Part of a small language model's weights: vocabulary 2048.
Each number is 500 + 25 x the weight over its row's rms, rounded and kept within 0 to 999. Layers, rows and columns count from 0. Numbers have three digits each. The size before them is the row's rms in percent of the matrix's.

# layer 6 MLP down (transposed), 640x160, rms 0.147, rows 241-254, columns 0-159
102:486508527419487477511560497464519509476472482438476499469482493503486528494508487501459481519456467562488519500532504545502512513495501556492491473489532538519488531537535518497546503493468475528512482464517477489486517520465483454529501521513553516505463506498487514492541498512525508502511543503499526501496491507510518504526457458497473499512522496453472477476491522514487522513523516523476533488475508488497495481487540542551451507516501499528495501491498501497533527475519526
102:511488466489511538490519490459510543473476462495476516481489489493477526482484538510508541499491523494503521507513490471424475545504535483489522530502496519476482512531492511502494456493491483501467475555545495484455517523518519516502477511490503515424488488498507468517528506547448501521515462497495503514501524494493494493467513519479472503514476511459470472537515505545441467514533525470493492516546484510501507493494449532473504513544481509521516549463509503532471478510538487
103:492499496444511531508522491481474532490528493516493535498462491476498476505517537464501520470546489562471495541505511498498485496496464513511514520485545536487517490516473488493449507464517516547475471506507454518478518539486489454493534510458502513487515502526499494522497509456509488532487554499459503486526477503433516492434488482464478510508478549508517537501502522498506541473497517478483475545512459471488521460463511505484518497504439511507469489512475514494510507466510508
100:555488461511481531502494501524503519525551506497493512462490489497525544456477537510476496486448524505499480486518528488517460473483525471506510543524470498493502438495532509526497500508486507479528436499472510529524530497462469543537478479484461492528506512479481523531479489501490500502508502492475515456470485519505473531528525535440482530532514460498534519534487531466520551487513481491520499483485492518522541503501529468495503512467525493490532510533469516532514449499480481
098:558506518501496497511522505492474508529475471520524520502472508532493518509541537518515534482466502484521531486523532494514525525489503500522508464461548497540520501503494461462509531522487544491514519526506447477522484452498531505476485455501499522524470483470526511497483475558515495520524507471514524509500517480490476554502506469513555495552485558528480491517485481497501550492456505462473484490448521506529493486485496505490481518525481493518508437478506488513509432485503493
100:536482478460502486519495484483516506512509476508466480469477513441468506474537535486477495546546487508510510509538490505476520487488508520503511513512459513444495499459508516506504506551534495503484542489566485527489493527461529451491527456470470448452459475507482500519467463497495495501502495495496511492504510505456531454466483499485489491532495512514516500544478485500553499490481489483498467540463527458478516496516525482496479505466528551515514492513527489556524485502476494
098:468507496520528533476544480488487479488498471525478510459452494477492487529507455498546475487473464509536489530467505513524451545516526504528477508488519483462562491468513502462504504489468495496526498521463480483486537505517521493491509510526450481505471466445492479491502497509516481474537496503527491490489454474483533474540522563535518479492468452514513485497461568530517486510528474462478505508510509503497512472511495486493502494484458508496489532492466495537478469533485516
102:513541529449514500509477498516511484499488473460492496509535466495493453503494522487459495542494513475461527521486440524497460554530534498491480486506540474489476509482490521478508486475501525485488519498509472517504542532521508490547565507496485502523513489497473479450494469532480462482518498512513540478528521526513518526498515489487548506488496477480523482542487518473489497498499507555504516477515521469568459512491502463502513502551527485517501484491487509561472515534524542
103:507487520490472499519494477493460463496482499478514492475534498496521464469538496488477525479506510456475517516500506443515549509494505522520482525468531405482519501546518445488495452504522500516462508511478509457543464492501515523492524565479507471505478527521513499500495497454490476477530448488518497490483507529536522505499514517458514530496518466513492487525518513510524493497505528516490527517495462505526504534515525518500547463481546498546529528524522538506464505492508502
100:522472475487495562453498524478502477515520450509464464482503490511565513525526491512470473498514501543499519485526496528458496479505502509539535465499491500498498519484466504528472511507502497540467504503483496559480523504500557473507489555527503463486511491473457508500462469480508456471521525506547535505525527515520517520482514515511525475508504453521534481508501505494531496475494511475541541469490511481534491463491509504486540483486507476511482492557467563505496495480507477
101:529523512517466457488489497558482487477489438501499491451491485462528500512501466532529503464523492497512486571550528532462502507528522525439533479490520511504499490482492503505505515497546491504493510467527474511516554511476532498491469523472489497510487495527480521553544476531479507475491490498514520509488489480495545522515483498505507493432470544462546495512555541491469523479505522509467496494502481518527533535461529503497524486524501468526487527485492492495493503498479505
101:492483489484461479504467479490540523444521585499527500476519451466490487474501487482476533459443479503531507451500480543487464511528468521522491477507482489490502486505460532483484506497506478484501506520471488525490493484541483485490527489502447500513477519524474508501473532529497486522546502506491462513502472516482489499485506448485448532476487482484485548510497524512504524512449512487484463543541518508493475549494518520483536497498502469496519533501504470488520500563491513
101:462530569532508521545445498507497525508494467481463476479483487520496500496492490536532469442480544514508516523514488469476529544524484471505512511497479518488499533470530458497474507494541506541497492484478497518485511523501527473546500485480502484494483522476504474520473516492515498544485538484489490539495528510461511492483536526478529509507551486471541464461515535519508464502480478455489479508484476540508514481469505497521489487491443494483452543471489512467472483487512527
106:541487473482475536473520488497532551503511496505462519468519516511492501486469472541520507506436525473516533497525523470521515496515521538534501505472493501497522494484479490519468558477486503471509503504499473503475468516459553539470466515510504523516526490486488514474542473502516487493491509504515461505495545491492487477542483485547447507491480509484466508543488522527500494477497517452511516521483470486510483511498481543470490539522495565526499454478474500507528480474568528
# layer 6 MLP gate, 640x160, rms 0.168, rows 242-255, columns 0-159
104:543462538522461490506535494503461500526517458495476489480493508500502486514508472474489508508512527514484454511475511520554526537552492448507491466484507461521479485478494514480520500438491487499520469474442528490493490499520527487510543530519535515509531547494520487498460492516508522526510498527522504480518482518516480492524549514508503535508477473506498521503482473544535513484495452460489479482435471529504520538497465473478463492451520467515535494500495457519530488494516511
100:490470464485527480504516470534522503495505515486484512478510463484425561518483497525471499481510522490495473502517473527475522474495507510481492455528494507495483504505518522556509479472500532499554490487484527487507500467464533501477515501505503478493508510517489486439532520530480491460512475480545493519451492510516487501543530504485484521532477504477496429522483524497467523497512471482463519532490480507471446491535441532528486496535459515518537496499536506539513467515484490
096:489531506519461477447496495528527539532503513489480526506518484485485518509484483525487516511507496484502503523488526463472464505508503516526487480480473572521540508476515496512462588479515490509497530474554510528515529475492485486499472457485463467514525493501506483485493444519512477471494501493500504553537477519500503518468514488513497512457542490498504512535502499489522507507477511444464483545528526518524447527503488503456484494456529453476517504511473507482481470454508514
099:491457539511461507494525472530523445460500485494492521544538487473532517512536488481556471532530499548482514474516464528479506494487502471491502514530493500479561468497491481495481476514495495523465495486542503488482518475496493474526490544512531485482495471473522484502495505486511461487526536466488495517498516493535514472466498491494481536522498476514473495460503509494459546462531524527549507502521523494470514507481470518501549490492504507491548568510499514528496549484510446
104:522485466525505541530499488517468510520492509492474505501478550488535504526501502523478478527488538535451513481500468474462508526504525494523524524520493492510536526495488530520492502476498498500504482471477535471508550480494483497515479526490465475504587522494510451496506486536497489521496498525502487520460480498518522482503521485518505514477439548533506511484509526523479538526476468522527499493508530581519476471487515454492515518531515527521537521499473525504481560526526540
100:496491482506504519482511519468529498509442507518524479513511477493497512459532477462472511502561511494521500484488503521522533502501506515513522460491525470510479520497501517540476480527481520443458501459495527534501516446498504483497509435520493470441512447498493512505511516474470484451492510483497501504491478477468470538493501495491517540495530446519520489489497467497508478535546509543498544531507547498494484507508479528530505507467536490491510493559491462501544498498550468
095:494501518472509471476485492485515478500475484527507503504512507468507486476524537532486533504545527501486476497516505527482450501525485507500519499504488526505528464469475506561464489517449485551552522517523498495499479509485533500525460564541494493541497487538506508487515472500489523522502488484475529458544489483552512523503496511495497477502537525470499477500461470422506536510470534546484496516538495498504558487539483513499510508545490494495508471518479524464500484481526455
105:540494530466507473500492476472532488503477539499493537459483480465506525508510489515498485494470472470492497499514511486477491516468506482512508538503514458474526479511488505453502499511552533498456530483477454494525528459501447502492506524475555517494483472457549508457512499504492485487501524509511489494506479493500539469499482499491499476516487485476465499492524479491528475504491522492478462516512537490535466499500501519459529416504522492417477473474478501454494500502558527
100:447524535534496488508486496514505479514495530519519502491493501477488479524534508498502464512512496460557547484520531500530485448502503519461464537519460481544512504482460496504509542546488491506502530510445521525546495460530501478518531524511481497512488463461489542507489502503492541485489509497483507526490470478529472523488471507528490451523509546484511485539489517508506494527521473496545514501511491476492542510506462526494484520474519489472533502520456474443530547519490457
108:494466455487488523558507515500524509487454444537507525473454474502539514488495498507486504488482498492500512518484510475503541492531537426507475543495467530504531541471522484505526505517526501531509535479468517466536468528510492533498532448503486512535457489504488551534478538464496532507501484497515505458497468476450504496475503535456486483493530486486514494504495492521499494508536494491506494502434463463516494507535504458496490491490503519513519479509493460483509531474506532
102:497508453478463538448459473508508543443474513471550489493515550491519508507498488531513571467459493499516495495511525495458512492501475530516520478501506494472482448487537503480491458519545514484507490514462514492535523499495516526540505499473500489481480545516508552478519496495496485477519501471492514501475522516507489518457463541461492515521516462510518502502470511526525506507492496518488532525505525520549488508494545549497500527470477471482512462443492478509514459506515518
098:486448467506481456536527454528485492479495483550528506489489498448417508466508501481489479519495502528498474493530509504464504461481500508526542495457502513513500468494481465547528511462501534502500454483491478486522507505506522493488476480509539510515549514507497500448515503519495513506536521504526518536457511519501482479526532524511443497528517511522481514486524486485483537552488501529476527549523467514519456532511465500515522476520503501504496470469505497511479475543470520
106:457505496542511492512492524469494467452522509455502520522528514478531459471521515531492493521530505539515547513522444556505531494506511505483471512502504480522494479537472528423503510476474488471524474470513547514490484470509436481502491512535475528497493496447505492488527484506516492507553530500504487507523504511472520494464501465487507539516529479490485464489472454480476531479481541493500508472508483517449515484517507499519470507526462546493518513499519487530490461476509485
091:536520490499472527540489484495482481498530479528489495527516490513480486520498468491518450512511508556509480544547462497516499523495473493530525478522511473442498500527530477496532481472490529491465497470485464483548479480529511525513523497485469501458481471545492497494461451502480529491533505501521481520486505480550578506526498489481552566523533499500528529507498538516503555502520467489496512465501485487505464465493521491504486469501491516495538513492506535515478495529497529
# layer 6 MLP up, 640x160, rms 0.161, rows 242-254, columns 0-159
103:517495508486470462536530468513485487519473478508475496507520525462508540522497497450463485494503517503498466521507493488550568509536505489459512479516474492498470458483480501463505499464500469502443516485517545464483468488521549460468522506500531494509536505476537484513445485514504482489499507511495510500456471536494519524505546487442484503477492525486490548495518502538514479514484486475542517513460448492506525523499492488491470514486472474491479518480480452530477452492505494
101:487490472473502469508472456452469484475496486498466539476487524475483550535520516485489465491526504489497494484537489501510490511504486528452509497474478496514509474469504511559503512507488439485516499485481516468482528527486524497502472493469507472452518494532468551473505509503480469505465471506477491522531539497540479523494461504503532477504471490475521479527505498529538539546499458476499512514454509520569485515501498500499456545544477473503529516494504545502449510478497481
094:481482497463513474523518497551495499490523522509547513505513501450492494504524514466474485494463490501499500478481502488544467567534513501509516530540464498498521460539536546517490494510550530488472454517468549507506529500473503486523476534504501521499489548525512544506504505480477524515542509485536540478504531478477483541529518492450508484550475474502467444526506506526526506478488520486544505496498454474453545504524516497498494485508498529507499482533516479535482505492484505
096:501496512483434537521535485487495487506503504468507516482519499517487497522504481540444518478461543511493496500501478522483512459548512494484533517481501480499512536499492527470433450501457487494515495503527487483495492486532463507498515486489516468506483446468474492485528480433511539477493495470505471443496488536535466488533475539526523488490549520473506447483487491465475504539497509497493534535486494491493502510535485514556515522501494507473463500504490498502460488528458526
102:491452483482515487508499508478446498513487519522523493489489554525515477529499485507537513496472475547525524500547500496463480512511477514544491470526480480513495514497511505516478490514479531477540514523505529499502494485488490531509512531501517548506493488513540516505470545484442504462498514501526449457469501468502464479455448501560512497452472452473489510495498492509455466522493507507471463504533493494583490487516534501500511509484505494521527513507453499472518511506479453
099:490509478497486495499542504516489479542475526512517479535493510515476476472497509529449483500537508460473502509501519511529506499465513495504505455471511465504485525471516500532519478532514490448520530483493530520484510476514457484481533467466522486481490473468501505496577490424471506526520490446514508486482516510518497472477483525495462540479487526543504489480547511490516504491532459521511538532534513505506475480525553515503451502472545497477504491530508469481529512460518526
099:501522485538499474493504500499534486479482489505514496474463486473517537484473497505515505516481561547440498527499507490483454497526513519506501492544496517521488463496459525578499501488528467488486541472496511493476481507527505482465459496491518478471525488458550509532490489546507497521524517505484535497552439524533531511505485495471518455510515510510501479566493508454475489518490534505544497501524500467526494496514494536513502519479494527499533479517542508445505514475521482
101:504528468495452534484518486499503521452494505499491478532530506567552533464508516513495551483486502527502502521481516499506496495507502504495499470458526519516472553476514499524508493494474500455535485513541527489499493539490505496508513488503421444491519507500488510510514495478488495485496470473487511500517522507489480502509521508523511578473523478498494508509460525510466510506503491510549498472486472488507517536527521490534512534463493516576535524567512520512486505460527463
101:514517463490491508430514497491503521485507494496515456491460495478468516517514450482535514439545442534556451502497525490479502496519513488483508496523518501487454489515511477557478545522517462505502517483458499470512495505481511523520482489491508494451500491480506506515454512526540519519499497497514488502526508468540506479502460519470515493524521483489487505490475462511511465515507441490475549513489471447522522448519499500499533492501521496497488470503557514453512513489530509
105:537507512468509516517501468499529533478489470512478528479459453486522465488489517482504529487466491489513507523460501491502492516541510456514474552457521524513489541475500480521529485526502476482500519459450528476526479524512501527468482499559489537534476520497493498494490531497495525528513482501475488489496471496479510516488481479421494518557503522473488472495521489494512479484532533502508531488458495474482539477470475476499495456469511527544470510527530517474503522436476526
101:459515512483517474511476517461517517495500515475455503477452517468500495511530491480513483499502484533522497521472493547549479503490494469561485481484456462498492523514454504501527500478503516537512512497500490520590519470479503467489483491548506475519517461466482487490474493498496483495458463518497522480512447508500502489521519474533510504507476516491522501553563467510522490514450480514418497521503468479477495511488503456510496489492529500507477502523483508488476476521533530
100:479532502513540521483484503490541507543530523469501500503533517543541489525527509485573485465465516479544535533464515475494473488508467537522502508530492499489490516475497531485486461472453492504507532510528465496509527463476501518510494521494502476511515517496484468526496528511498495497480471468472514462556487501459492527484483504543541469513521491490533494511452524523495484482493531487510481448515510483544534490472514504534505506513478521470558530510546499467480498484530459
105:480492496480540518526495488507479560522521497546467453504502494483500538537504526468456529487520502495519471507537409489536460534521490487494502502493512498484467517561523458513482464443534523515479510544488486512520515469507512506498510545493488541481501502470545475496507487481509493490493521496451460509498484434523509494476490504494486504460539493448511527520501482493495475491492511515490482499481481513531499511483488462519532496533520442513495511510483506508499471512455496